Weights of a small transformer language model: learned positions, 4931 steps.
Each number is 128 + 32 x the weight over its row's rms, rounded and kept within 0 to 255. Layers, rows and columns count from 0. Numbers have three digits each. The size before them is the row's rms in percent of the matrix's.

# layer 2 MLP up, 2048x512, rms 0.0197, rows 1694-1748, columns 0-127
070:138170137127113146165149122104146153102128111127105095155094110158134117085136147110132127095111087106201116128219147143148138174100147126125147182107171188135144124093104121100119222128187127125192086146118120105128139130105168092137105143133103108107095145132176137175104107106152158160135131119154114085110120160157116118184092122148136125093104125113096083169114070123122087166106
076:065079155103117102092073156147167101158144118164128136128087120108134109125153131092143155159196113107125165152094159121117148100137162114125102140163155141104104145129096088145165126125164189109040143116068136091164148094127121105131154079091136128104093135137184159101124162081169136200120119090074119170125129125098144138166140142120160131138076099119136172053049097108133145129166
138:134106121131173084091078103142121109150083138099131111118137094147073178139102125130124177151123131068054175169134147152157168081087128110135132155075089169180107062146163126144107157160059124082086106158132124095104115129105125196142080080076163161107125107173157115126102073081101174141116136045131108161172083106044109114165160112176102129092097148063163136125127129150100119099103
151:162160116118103121104108111149132122132157118155143127146131111094197042112121102152134127082120155137147147180046083112071094054146101154139114129141135178093149080128102131121146125133105134151129120047128125130116197095147135087174135152158128114143173116139161150082088194155099090192097101172116161127132120079146090103108145159109142130095181138170056135141104116099191165153121
065:111115121146137099152080119107130154103107148119137185137055103127121111161092142116152129139106156113071120129136119131147093111182088142117073134184095116119096136122181086132132106194147183117062171082091118116041142138140139167146184189144085157126115152143125125169156127111070136139164170099169144119175101135115122154119072135112125135133150116121134137177077064132168044145096
110:089112145110128141108144144128080023113172075121154104094136096123150158143112077114156157140105097096086141095114169137110132076134159166124120106117115143089102100126101138151155086089097100081129127147079105165075108116067135149149151079103117124128128133058073167177121153125131101130121069087132140084132128151119079143158146148100147145119117098155109062143100076162136161166130
173:120128133156186120065084142160150158113124207021125104126175148182144120129171106132146122128117155120176124158143083111160097080140092086102149078149089144116161094134112138109143196154208101077095110105068169098112167133139120180126078163159156160086087078203130061091129079118116147131143163179138114149143144161143138110064099109100118165164086135101146128188064104129166167100108
126:115068151133114119164091137089130117081134105072221102135173108119125131149146070121163169168109145093085131104085098123146088123112128095143128110143057136173142092121129079093103116173106184138130098171149145100069080150090192142122138067170197106126120183103149089190123148114076125132120090117116124136158125164089128167158147136137150133109117113142113075135083094162159164177129
058:171154131179130155099104103165188122106115133161113129114183095049123129199127170075185154132145082195142107068127110097127107092159130086132151102119128140112128152100098174140157178148140067129164127138148156152085101112127146133096136101159096102119108105128127098035137096125124116147110097151176126140176099157125153117100161114142095073118083127026169087153123141155102104139121
074:099199139114132129163187102126130156145118115120117150116145152097170123109116167124078139141074160147100116158172164139131159114087125157116123136121027139140169159068103178104139115052119125132214159142142156131082112108131130132121152116136162120090149131176136148147077157114138104141146160157117206084127106092134131122123129102213086122147113113098144132190175192178191186142115
068:194096109076137129131099148111097140180190114119113174090151079112145110156114093147072153136085160094135088130116122091095148109138130092145214152166107167154119126134081146099142104166104135097157177148153116101212134128136097130166174110099121083126115077098122125062117137106049130202084097144103114143182134167122169114144124126141119135121101124065124187104157134134071127094100
112:109138043122141087134136072103177122172156108146182108183157157124159113150120067102148145136077135106096116102125120181119169119116131104224123103078118130089183088098103119165133119108135082118121117109088111101130140078158185123154083157102134116106132104114163106129063130135141132119132077148136172111124105105102128123142082135190148058139107096157154156140116100139114139140099
064:148125088129123107088100109121144118097137156130105147171067104104091152158116133117152132098150128095149131183091142190170123126124128094113119097166180126149124139178151119146093134156075169097084089184128149082131078161133185129181070105086016132092148104134171155086125153173100123158125097178143117090134150162125126140111124159121124133106115119143102138111168077078060198136116
074:135122128130150119111118092090163115192143105103105074138113130149144161130085079085123141157157175097160104127153115108114166149141123095191081154136135129072164140134125081111128159157133062076148128109112106108155130142211166131154087105191089075166136077125156081171132109116072109125094105125145126112103135137136171129115113150130089111132184156103118067105131129146138117119106
063:165144141098130132071129100141093106164133125128159131136182120104112185143142113127113091128124154161122160163124113125132165101142117123165119129162094137120126102041176094158115112127109096140161188128187168096118098150191124100117122090103185101097128089148103104164160113076101147142075118156175129159109123213147210145165116153108093167104108138165130129130097113164114185136112
092:134117065129088093146123069122122084102149162121158144133150180092138124100126106131108119124107126111109113073134148100111134130153130130191143042123106171130120097078075140093169160042178046155088112118140099101103163085142158097126153133122132069094145129123127106152108159143185143093097104133148145126062126095100109123116077156135172106101058098132146136139218104156141139135152
093:122136087046160119137163121173180092110183090138148117120110125103127086208161098204098101058173130163087113111134171054138172145118127087155157145136116105140090101099068085125052107186112119136166153111054141118123133124133143131154123092066181078120114158168186102150184158151107121198131143101169143143097088165153194077117172092112098107117090142139168152115152127123139156158119
061:148108108087110157127166143125142174123108107119141135093133118100107123163133094112085138141089136106139132139105205094113180108161133122181170141204128157114075112175133127084172151129182158165070158113165077073090101161121106127146148082091101121154112119106106114080109170152021094121141120086078136171163074238137132128119199123101162104130157135072134162126102118164160176073076
095:161105125174158176180120134088129036081192145166132132090078074164180099117128127085135192114166130116113126187171118134060124157129139091140092080050105167122147129148155121135179173087097095120098142169158128106123105101121078165140113162127078075152079086082087102134070145189128073088091136105138160091152119139135135174162133118107191117079069155158099154116118126138103132098071
060:082123072102176194124129127123178140138092155137122166168091104081115114123098122116112161066056155107123101122119091102102130117135169147116202125108069129110108109049125185151125112128193141100131140102074177061174145144123134111185101117126161096157117117146161130174066164111207203091107160188116129093073131129113136096136108182156147167086134167099104080076149072152125089095150
063:075173157123157157124127152144169135106090141165109099158158081148076098157141112087201144102124145137088125083165144106086184130152169162140094131111141137126114093102124123160089112091153192189099135115105128157121098129140127166155117096108142076144119092129104146081130152135103162137142111121153155068172166121120188108082216142135071121075114100036114090099147094124161074121094
133:078125112105125171172106082080159118074065147157128123136085101120121080080114102129171098171192168092100185124075151230120152106128251142129137135087082176084116128133162177214078153142129101105099145089062142098087126122154150187101116092198093150117144111129128111136080114093159100153114103135139149104121100164174107106111173103175153142168172123071121106154094179180135170122119
071:102105122121152103114087114112128144123168144093139141137108127091125091141116141110094146098092146161124087118117101150112126143089164106088158097199117152124116141123086142120124102123151144125102125087100120092140119141113145145184111123120171072159096141132105133120140140101075145126164138121142117098115090157130134143127085142148174113174109154122129118094186123143139194140140
104:093153153120103159166097153132112095163119110175218032092143094099155157163118053080123136137143095101140134163163104167143097111144161139097130135136148104112100074140116142108111128186089101079080174104123128090112118118129075197146156078146126131192033075131151145153124087132141152134156118089125108152176179152129090123148114109147125183127098122080119091129130140209149118048058
074:163083148131129150117188154138199143133139197170122129139075032129149133105117133116070146107166150116173087106166152111161181154125107148105209136068117159135133101121093139069115174111158149087124132159140162102088124118123148108098091132115128106127118134085169094155110185152158153127127150130121101096156173130151119149087114137112143135111114148143163111101114123116077182133112
112:171058147081131069108121119122156149116123095110087191162139092167109095173186131133103154149167182099056093164163113159144152163118158108104123111118113146133186155091165130138114115073171145141137115153090161138109122142104160105174120104146093151145180108142205113149159132118108085089014167140139149145101107102128184094136140190153156096120118102141143177123141083084153075135172
145:118152103075073111139113090110166056116127071129144092153126106101113106151132081129156135192130114097083205086112102135135175086133146132146153128086079190169142119141146084178118060157060132123104109120202114129137136108123172161182120058100143097160095126100108135133127148135098133130112070112115140141155145117095079103197128162182103123118189162113090126114105134101108130164088
139:160131164067139084103114031081153105076107105111130197203137083119105102174116109100112125105166186091099135130130128195094127133054133137119166101093071168141132092136151095121105144094195127118133103203132140144104106150094145063152120106188134135111183147151178071145106133119148158144112175121148150120127099091111178110147156111112130121153129111080136161127112101146119132192176
066:182126141116125130123135122106157170121093149100083157159138131074093166087096141140139163103071093169126146197111128117110115146119165209148147065104133129132111131066064131133074127128148147160173136167101061147076146133105123124112079066074186119127092068132112149140131167151121085107131126129187163100123055119125145142122105120184073114162102139076156136080155141086139183100120
163:126172115171116134127120054150154121101177091117146122199091098205198149079140128088161165132180128071095151146145075128053081121167176092102137143131079147051166122139167095154131186136162188092162113149150206092120141039048113132155161143173144135132121098067070100129138151151148089152135133145136147140132124129128120065143148142182144119030163114119119139159143113120144163119029
062:098169120074126158099093069167155138118104134144158131144112098088091081180204116113102113100175093113144154065115095152128141132160167117141100113110164147137072116084097096123107145161144142110125156130056079096169151129116175127190121135084156134096126153088125106092132103125090065166132081149123117154160127149117161092153193144086095160106098104097121094161122130126134150185082
056:112166105117108136131158133134111148116126119117110141148130092119091164050120130150122101138111146100101111164192190120122117078081130162133130108149090161174167151133202150090149136110166165102175151126158159127173139140095097079147140089153141126137156158111111168173103149157162099088068140086141168064123074106149107132094160093185103094136129201087100071130118158180162126115133
127:105072129135177101129113199075176139144137164105134125119125131123095138188114133162182155110107128172161083100142214141166125174140140161102125125169096104109126146135108145141135158166139108102059136138063129087188066111154104182117146137085135134072139164119073174138152067092076106171175085085096052086107144171133119139128103105159116156166143121112152100107120114219148137161078
074:124111106119144120146115153133157090119062127139076097116070145129141113067147155105104167110193112051099149098213165122142116124107160184128110107069136153117159139099148091140092111154120204093054092108071127133128141101104121110109114162147075202169119155148169160216143097091165116156112121114110140082096186080161101111115106121183175135135123044167109158122092121066156133150154
083:121100059155121125154126139133140122162161179128101122077140121148134137138095165132141163204139139139110112164165122143147120135158096119198110077155064101117121121170132101089170143155139077114135147135127094097108163095159089164171139060113121117126171084118173095083081158191171120151110091115126136180180118107130131102152116179130105091122133167145127121156101189139098166105157
063:167140110110150136107166134087112120102146124163071138155112090091136093111134194145122156094169208073126121146172145150200173126123134148094160147164071190153139118131088106126115094111115151139131183159124177106190154158078138158139074081079167179142126084120132114146110150119141147157132156159102168092099123128146136140124127104124118120125127042154141105136152134131050130122144
063:161134171110149128100067089168137117118116158132110118078124149148090103135123129073159137115158137173153121124139097116173063118129151095167106164038140104118131098184131103143137114167141104085065127110185165143097115108124150145161113131169089168152103093111074148063134090132105092128092134195206091108150098167152124106137100204060159091072146125078175131101070086112116151135079
067:126114141157162103130124143091101154163127091151092138061141145106135131151083153154162142141114126141105144150134091193106152066109096106126148090121156142126165124212096049132118133094170095174114126096123150074040134118105132152138130173204140149124173103119088168163092138124179045159139128117162147102131078160081108108120163082153184164110115089136173126134145162180180128130121
063:146175129170114111144125105194135159102125077093145103133171168086142166110129090144148097152130106126116159060084113081116125175110200134104119142101162114195139107098117159185168147147158112098120106147096088146152150156141183134097115127135093138142108183185120161141166114184147163104156147115118084098154143100132119094102101118130138138125129139109114123184137112095156103160152
125:168099118075166123171131129090138125171068157181117138105100136140117131109073137117081124132120150127143152192125122110162109141132164066120116130133136148075223123132018120179138098120111116148165090143117095171149175141097132106148113180172084107076193099091090137147117184158090114068111084129075153143132076084123142083170111152147145089050100136173154169101127134129134080110149
080:160077128141084104165112158106118143122132142120107111094101138161132109125081146146111141120129150076148106114099108137127145148096153084162109109112108126113186152149131099132151145141103128019165150099102130127101132086106099106177131088127154073122162156132177116113128164151093066151132146159105128039154133082138076122146146065123139126116094120161076168143126178169099160102112
104:140126142127191136129129096122100131162131118174118094110102119129140117191055140161133180152128144100147062176175128196136128173138183080127099124116129155110139147129108110118163145057159111035175164133082054135125121087162060181122095091157105185094100094142133095133167152141115160048201116079128170144130089121110097136156121172130097116118148097101182146152103141149148096099121
062:118139096148131114107093115106083227133107153100094126124071079145112129145051144110173129148145090161121147103097124123157083103123126104147094155136148105085125136202145113154194131172108119130135126173086135087021124059168166105129110081134154130125132157076142069067086082154179117167118147136133101115138076171162136098093126155091089133193142092198140101194128127165105144116181
063:182147125105153110066143126150118145157120110079134135159167126107120084126083174135192120140191142159120185162025033097096111105117126113153243115149094138131090113077100183178139130136093064151105175170084136094147128113141119150192141144118193104125103122101121163040089138126124165135116144191128145180152093179126192104172141126098093134159141112138097144142150083157145126098153
060:120144101090108096140141139108110069172088161152152108124016169137154160109142161122108118131133090124125152175135183200179164100081088112154131129151092095089153128129099146148132116161109155099124145121133133099144103085162134099167144109129168113102132129127117121116102165123181140116095079126091079128136141096164137101113124127077117101151132138168153170106134142081063167128150
102:098121107154119140160148195085121093111147056109122083200131110167132139154131133104167170157105146128099132068144145105134105101159226122129058135089144124142113131132169111146139184141123076104132079142124136045169127121143146138124110109194074172127105112132118103119167075138137145144053112099209106153110124116131129136075145088114129140075141105096099138147162080139176208186103
070:090144079075149161117137086173216120104106145176120132069099094076116094147135151158184135155145149082165126152090118135107077116167144079187112120131166122091120127123122162193129140154098137077130171100099133141091146119111170147154175149112101156137136143139121107156066080075195080137224142098137132198153135123102107121148109148097171087094130128102149109079101102100163115160115
123:110121130076108121114113101116153069151132100118135121144140115106063119107068125134143165121156122171102097161134134135137146063137129127162134146119110148150114039150113175138192062110068115109045145115127109146105142089144164099165126039161139111158142153141161108090109159078105119163124143116219146174104139197086102107176085097130077096083106184125119081105188108105058183165150
134:102130106083168103135111127153158115118136130116111136183144113113098123126137133142155181188100143110090167068066124099179110064121068153156093111126118118175129096106111051063106189135148121100093055125121159114156131092147120097136092162096096116106103157144113064100110104125196099241080107123191150117163052131098109077124096105130143146086147125091114178189107109094132123139101
091:166137117120123115169130129162110096112188132122143113107107171066161132152134115116088163142109120123113107136128121151172128148166173077135105176135122145148145087192126104146116163122129126120143139098129118059189090157179153085111079150098104120072104067130089137137088115156168137167180075100133148135128136085156071131153117144178133157106174102158158125123150146132087138135135
060:158125102184098175111141156117020110100105148188077095149121092079105157153192110146098151105160119158154178098156158126117140126154069090152099112110061145146113165197122129112184089179156104184101116122112145102102171119103073100141088080177149146065144081120129177119108147082131060208093122154113104129149114173152114079157129129162085087114107116089097167111157166159077065124107
054:124054114071125105087144119165140136129171089106130135156120123071114119132176103159091165120131103099123107104136098119099130122119174100061104125196203106115130114080115116116113130083135131113129167163093148099182190111088127083112108096106093140133114157101138108130067149072083170189130074130110170178138175119157145123109149116129104086118098108105104177124135175152092180162093
146:174154104174121181088094088137090109151225113183151178129135080138246141159108107144138123133135113124126070187137110131093090200107170096125130155102075193140163098111106116175128131123163135164164075142134124115076126083119092134183184167091136112104103060112157115133119149142049154131113126123204111132153137166141100078133128151173090112104198086124146118145117122177142158074121
139:100173118106127200188057098111194144146170118094132143147129008128113137091103117148168170164200148095139182117135093128092112080149129056118166142063104106140142083139181133091156115136096114109124093122121095124045090103182119119154089078163142155115132118162135089122064139092125135147145151167152168141131095209089141127102159151121153104090092135082153092131152138180116156170113
059:171148142130108108141082128092099201128137165086116128145100127101112170136084166131202111161128079068147164114146121127126135136115118180118105116194163154143072142118203135162125148103151187137128092131139114156151120135118167157122114052059139151175089165120120136143151080113189208121112103113085137137175151106106129130053119144128092162190145108148128089102111071114082140148139
# layer 2 MLP down (transposed), 2048x512, rms 0.0111, rows 1694-1747, columns 0-127
078:076081133149083129164159142106146070106113190152149153114160135156089103104138090120146140126141108129101159141083155104112110123103104149134087122113157088134151079128099136123121101117097110146074121154153159119112132079109133155114117137164186122138179067149096147083121113131108123152105125149078146094201096068080204080165117195094104127092168076141136114078146149136096116085180
083:201140145156089114098153126104109146160119087118108105165108147126120161121130107125137095162033183098101109101098141123141127150121174109138135157140070154067172119081082123100060125148152114125158103131186184157122171138105139154097150156168127134141140144133093140114141179103118159130110163134207125139152153095157106111090124150128104102097099169144147097214171121167084106103119
145:128128096110149096142124088097122153144143103085105108136146111131110168124144116122123098069143145139086079148120108136142155170115130124145195102129163164125178192149057126196143126157100156161106110078097114149138152115137180152145107126133145069167174147178195103122116125125092114142128075130108120177116133137195137125110089129146111154119122197085123165142142114094125135120157
156:129048133126070201095177156120076118145130146087153113123172120119122106108136087117142141157151135145065080116106118115161130150143142084119122125123198131097146165141060100144143146105111136088140099188156136133126106105147162118106158102141146105133171140155165049147115139126164188092186098171156102148117092135185143115155162194135111119171103107090100115158132126140110104140141
069:086053124121151116088103127125127099149112100102086109110144100147110157124161128119145102130118116143170153098081117147138128169120124086106112102117157129116171157141171127111157106077152194137157138109173084166159136134169126120125111146168157104098156099123129117155123170096142146120146143131146123125097105106171123059161162111158159098105179146103159153126154198119136180187125
094:165111162163167074129107097139122167158144182106112141125172158093101113137140113111100068175134134136084107059112156143163186151054123172151142110121167127193108157117130125111071071135112113124145148173119098090132114167115146147111123127133142140127170183094110099178104094128139164108179122103125076034119171075159134145135099108121132122111103114137112147167150112135087118179141
200:137122134096088161117171114084094129114111085184096181144128135132140113147113153160147138136177141080107136110152147160112139170110130173129090165121182066110138179113192126166153067156095117161152112127157073151124109093128151100128140116132089104140177124056115250142092177171151123115109121095108155110122070100180138117158107103122166098100113099106166097104194106110106094133122
091:164137135141137132106165130111105084160107115100238133138202140095114101140093025097082097124114102113105071119097138153138093186107164111182098084095112081156103148127114121135145092136161164101177093133159137112153143188109145147120148104118087178159109174139156129130107145163150153084104179149167080051096093112118119144132149130169121103146133109132117155148171088113095145133105
063:082138138110136116145099108099142131089092102140106096175158125130110132149140145189088079090110161093119075098124160123067154163122088131083094180163096131087096102167128128076117104145122086146138088174140125117158092141144139118112161146122158083099099131147091104190128164058106182133137129135128202140071101107136114137216105147138168113113135122196145147165204127127128140108162
085:113079172160153125182102063127148095124132099079134119134116121139126150110135095153105157151157164119145096083158103093105194113155065140132118147218145123158119172168240116133148076196175100116112152113114107142165130150179180105111144099089104204156085108148134099093095130131153074111098110109156062125144135207133134141134110172135147121163108116105118168073115106071112085099149
071:067144136112133093151099177108085200132156124134107192149110152137142143185135162105169102144182113179150094030127158145114164169178131169102134149049149108094179123126072174090126196118075092141128104146164152098107144144150085117187088141129076166088069161133168110148139125071130151152157102141114128112112121122134091088098097109128159120151164188122175090104082077137126095065139
122:104131192126115119142145155146126161077127165094155141084102082160086150095195125106145127171158107087095183166142174154147103114104162157098162162122115108114113125163214170089135061144109104128097078143141139120117125140159086127125163161130089184188161053142120116122137140110136084114138163116165119103196124065094171128137163170104141173158117106148117145156076109123149114161164
078:100105147141173103140127122108169112206136095086130110062202107111126164173135091135097129117146184171138154143100170120180143126140168076100140125106090077107105170082138134076102095076191069171105185106148145119169122120125098111125137151119225065104124209126112163137139116181132118054169116150131125117101097141145152100171199144131150125070148138112114187085101099125117161115117
086:093095092059097113103171169092151124080123135114157113125181101125146113150120083098176111087102101158114105134118073143143123160162145111108158137091094130182100171126131153128118187122121146169113129134158150142133166125098093116049076150107190148133117192149130175077165100121112109138145125140175112145094131187196097141159163134139204170122141075093152147151173093124091120093161
081:130144139160139153131125199082135114108147174104134106179086102150133096178176119126129171183137157153130121140142173122098124099085138120115116170141147167115158211127092241131169132169156134100138157161173126155126135123097175104090118141145112166122072116101177117097098072089161153158150089148143113128092142162209101142131145092129128115112103138095158137096115102134157084104131
110:158121169088133106122161131138111157093137184078179164139109102145113110122102092127206168170128155116127194156117130137126089132115145122120128164169104156085107105254148125148079076175118122081149093102119144183094121120156149110128143072160113200136139040113095148121105133106075097122127108100180140125130204111117115115133143172159162167106156118146088136124115104077109157149180
079:143131139114183123131117157072077096056066173058207138117142091143075183120133038159113120125186133095124071108097125080158121166126117176118112105162132110124120182164097128101114068086126153118094117190155137124108131135110144121127173146121110140121128137141138138163171176129138190118131148154097110120086154059177100160093160134040126157141139111138123102133122151130107147110148
069:134147103122126104108058118142067108138143140127093142155107180118096107161124139100158142142157123181155151102095091141138140138155146170115111102140123148088155116103147185132124214145154175082085053157166144144103142168160099109132123067145071105098149158089134148122116174071128115151111218130125138060141130193191095086106102151111138105150148211171166143132127096171110131097120
089:040090166205143144107138072083094168103080096112155156104118188125095117174171108151111157072195116133178133098129122096108145162110112154130107201106167060133069196135138127107111083137185160078152155150156105132146108134106102133119089120127177170132159187121156118163109100084118161121152181126072109161101149094136096214063138082105150125156194128144114091138188100128119122080149
061:134130108152107096082131151098096116082118133133148142147143122188162111168129081084204118171090154169128136066152104136210150169147119109095101122130181114063121122211100070181150131107106134097131127132141126139094091091116099164130161159101144124141158101090116092076124163202104070161166160136114139154205141047126129126166114128112124118134101160161146105108140097113071172090176
066:113069116115153091083096121130139166092105123142098176184093106167142192152133142116127093152158141192199128100134110132201168144107102134101060125199145138070130118107081139118080127110089138142171119177161168140128123080205123106070152158078080102067083121108150086148111153079186192157129118098110189107108122169091078142184062132092150110065155154182182179137085126143155182108159
096:157189133131141080127158085151138111052073084104143084136111200098133159110117056179081121106070194135121101083085135149143124184152180105127156158165176185159148158117038158093105045062174213185111101151125097193148152138080182131161116115164114152136150111131108102118132143162150097126102159119125115128089172142134140115151083146124098132108119129111127094102192092102107135114135
080:132125093097098145090150134100091053061094205170176137102173093174123141124110069111205086140101139121121155139120098115157154130175113120111145111118155133098135117138194073158147152087133088154146115106122096105114091093135114133110153082130110093127135172121156169147090126164167142117126161135095182181149137120149099123124143102135098121148222154106120156166123086091158093140121
130:174134129095094061107131140109135210118129177124160129159147108094120123133130117122119144161143098175121142177127126173151120105060142132156129155171136100134116159222144155088144072162089109138083071152117127190137115193130185145133149044143141151138124126087140134167110142140120097076159077105138114126095149163141130122101085125137137179124120118178108167114150154090098130160221
082:124088081155088103165093131131067177132132067179154089146187133179149131108109143115142102147158160133087167064111142096088141148135174157119069171159131128160110050149111123134083124126113118114140165144151125151128133139099116188139102104141102147100146147151096147083141130165122107131108141123142086102125107114124141128126134165146068098147109146133166113163160121131149103074077
126:146198120153128154117152167140130118131153163123155111105167214097140147149073104147137056141112075135164126132125148109099161171190150137167074144121159079118142112118128106120131172241090115118134137117162145108170130117145096125091096167125147130126036116136076182124117107181159149148221173112107104056126132189136070164112117097150061135125111182083189128120115136134104169128103
127:120156190090053143139175141084157137148129095148141057132109120105099146148130106154081071167096127075141089104144098123188103145122125158149145091211153125159108144124095141117150067137092108156158129142107094103079131162105110076136110155083120148133148147111149165173148119108117197114158144081133143112093143152124103135112155066116135129134116124118174071147129126176093118145158
181:108158079184120117162155234185174156116147144132119046045157197136177117147160149126167168127121065145154156115121136108152128110184095144140072122169140061147114143117153163154105120149159124140145161065090132137127109124147112168148146114097097122141012117131149136134162108133123101126146129133102118154139218139135069146102159131136111113077110147165130115155137125072149141054057
080:150089148132141091109094118172145096117117152093144105077110088104098138132126082066088078159161116117148150142147100090123147120129107134120095125158117148144098167214172136127160116150142117100129184155132129131142142163153109109049073109115144147124077112152147137103169169119100117120108137126081103126141070131212097152110153127101190151100129088248145209119124092138112193130130
121:148159158155076114145089113108073096141110135104164075145072212150064106165146105155070127157125096100099107099110090055176129129160129094112111120148173112147129143147128118144122154060225156112156141129139124156145147157106136136106158076128094143132143167096091056088132153103179144109176157115117128159160143137159158083154135145150154153129152152093147133068161073118076187082132
064:163141092177119112163132148088123171096076153143101118153134139212116090126130124143116114099121190171143136105135118126085097141155140107107125126106158124101116133137073155091109144133132166124059098156160137085158135119099132137114178083141087084111133105102122170129118140143133171115101132164136167152151153101133151126176072156103129130092178155148133101152118152183114142063138
062:178100178158124095125105116114123080129159140122070090162132107155142104155130148107132164146172088123120164083085102118136148112103106133126097143117136172154117187120147194138161104108142124176157133143080105174139190147138110169083087098110185135160161043173124110070113185134079107149143117113124157152159149230214134146099117136115130141119183040132116162116106101085126093093123
156:169181147148139142180112036118137099105104091098138127153102089137140140100108094175091153114203132115074122126086067131129148169129099101095125130130147172160096138144121097113153100111145148160206143063163073150089161128096141100124127118126128112154146116173167108128129172212164171090135192193161143193124152124118158136149135179140089122100099120095117155138150160094081137073154
085:118083163154099127129148033162139137164140134116119156115157084134152101134146072114134128130122127196092138151052174090075121172172100126118139142164117128157139135097126182099159105092110138180155141129128141156117133108095143158128105112098172103104145085131120094019139154140141083094105144150165155136151071177170147120170188210083085113089170163115138112144160208142146108121105
102:093100140120164089131131088162152131105122079128112104114108159095162102161183120102109090076107135123121157160162163067106135173145168144106176145128124138179094114083150134128111122125140127140149120114196099144147168180199132113130086147083156171138164145128130132127173120121147152093137119142157044118117148104081174212156110072128155115118053153151070123134133171087122098162116
073:133054124144120121159117065138104151155135163120131098147135095114153194151109094039091119097113103168125205145140176116124084146193112128116063125180154125135153126109134179140093124141128068124116165094129109132102177132090157155084102164087086103119102146164132097098151118108176143122186145162154122129175099125120177068137094141099137098098141144127085157174120139116148096115139
075:082102085129111150106113179204154128167080151121149101095150117136147110129140114173093111139145100096079111164090142116115170084090138152130063107099096143147169174122094095070145146111153073199099139121167070138208136146136118130102171107159122119108162104152146143158103072150150166119114119186093087174117156104113116109146121099117132069065129152153128129132108135099127118162138
074:167093127109087110195120091186118101160146159121127071136109157139182188136192129108108050138177100115062133142099169113154095148147122155137093149119141119114126147025129190150138168116129167138117123122143091186162181148159123109121168098169135094126105076112132147106175139117118188118109089129127121118151151150116153210120084176088105106113147107106167116073072187137144102154123
073:120142118134172134105169165142153083099155172132129156110132128136138116089103118166085149107189156123122138165135147159154093100091161115143210151096142103108058082126054095104085070144114219144146131149121151102081081098088138186110140128163146136103165090148123086110103103185126102134120105160111129145096125106121109109135159169147128146116108122103100139109151150163119185101182
135:094116129146142111077067093096161151124112072063128191136159066136139091150192134105134128127141090147198105124127156171106123119142163126144167134193127151092092134137195165059194177126152068105109144136146094077117117120152107107118134050108147152138075101121194095115124097069092135154165150120184111082120157176154161172072108140113121135139151147116111168175141086112106109138134
096:060129104112132137081109126060136134127155096140138080095134119135114135085176119119164128114229138142103117081119165066094115144159127157115179135129108136168089111156165109109128116129150168120111148114080119141148129142095133169150070131185107173141118075156128107133157099211139169136069102120159125129120103164060141127140135186130138130141131138086225079126128073093113153090128
107:129102126127164157136149124123162093099110194102154139175132125131129111112199118149112089067167053147201116076120153093145104114101160152125098147081090109149084115098126164094136158170138145159127087111162149129092122126082148128156128142106097153180224186110163122105149144062107112145105140159115093112146114115132144150091137093136147101108123147148085118093203116098127128172150
074:099204151177110133133137150114126064128134131130120115112150052102148149192141073118115151095130108108106107118163189080063119136121127139117166176138129126067153167090167158092072108169175149133158131110142125143131146111111152100086113106164155153143164056124185115150137087116061101106138121146169109128151106136146148107095159135145170126108109133115158114131177166120128111116136
061:095130131136129140101170145125104146160158139107106092158092087158177141086214108102112113162048121096096061055215129150158131123138106164094094160124148186118126144169066092161147148143115166111122126123164156125112138176147151115124110115086058144128112145120176091139145096115125123109138138157144171127110131113143103156059113099113137132146093205131141112106152127215085144082116
062:088182129149109144092126156093084132164085113150146080105146121133161083171134132165177213176124136103154077124134093116132174111188075102119178200133156152162088132127141114142134130114158173152131139104121076137130114139109105121165136090167111171161140108108134128156125064159132075125168134184155061162201182066115124120133088122144081117123164166147131114130092132137076114139047
095:115158114144122101125133106156090122149142138123184139084113103046097143149095049147121126164117150093116126112062171161153118116122155157123127127129100069137105151130074149086068104103161131114102087132134139179169132109157128109126094163068145109122145113116113118127092105090121125140117117127080119144069153134103159160147106113155160123094127091120149149081118162101081148164109
084:121125162182109145136149204100106118078123079100133134113116148146129157106146096135049114128099137180128090100137114105129105122107125139085155167138153106053136123130153134086163164049124157146138161144156128157129145194140156098106172178141205161092104138127129142118077089127134110141134159139115089094120147178167173187131126120118153123109151152186144190189162160142104136114138
138:185135118163127069117104140098109150110141164108127138094141151125114120135155136133066108100123117130142141137201121139107140166145134190133126092159182126141180157124148077119134111152166168151145094129087108143135112126172130102171102218125146119154129118171116078177113111148129125122174142110129137150107140151151127064104030135143155143173151090121165155170058177091137079143099
131:136117154152146096126153113139093156179196197128152183159096141084111080102096102147126135113196172129091112172119122175149130093101139176135144128183076157129121120157127190149112092108136096118091053131092208139149153112171135168063073154140139125142118105107166133143098140101091105135099114146171112100098118129104180155144118147106040143116093167166120191090050162107120133154153
108:091136095125071106156087111074115138135150124137107110137123105151114102116104141095125109081131130153121192147088153132148077132140108128127126133109071086157098156094144165120096117111139099197142158116147133193117144163118117166127161146150180120160126094182130151089159129105149123127147160125116138098127148155125194195099100113081139157179140132089134165137097127124128160057118
066:134121189135134132158151127107085157181105176097096130149136155138112136163120082161092116110154101112140059095111128112079195139114057121123088147106144078047168183086098170149085152107135123158129099125179102089175157110114146038125109106122091134118066132114129113146148174113121183107185114164171166161120127138154124122172093154132190150132164115110140136138106082161137104158169
058:104112162077137107095095108122135125122119158157152170113090176127062189175124156090139078157100125127164164117113150124112078165112173114140214095130078120049150046111127176064088177160141076136084105112171133095112098141158143164158136100169107125180121132142130090107118098130165165150171119183141139129158109134136159155136118119113123143096135103150134141119090059123169118089126
109:096102139145155123099102164109056168085116122131163135149147189140153084129150111139088101134169150139106101159111161146123078207132143095139136139112181170125123171175141120113125128113136118098113061154127106147143141132079104137099138111080118129118174165093187096084183111147109162090141173177162164110145127087214130112063169131109141146143146112186122092080124127124092121096147
124:089113126178151086113133190107133089142140080108156119083146196175107142152176080157144120117130141137106095122120139096154162152144165065109104103200205134140142162168128137118096130106137194113057111143106134152138108132152130057139111129161156129088151172125084162074168153120084085043175157104117128189122158132123126144079132133145094105144166121135137163115138092069082153096109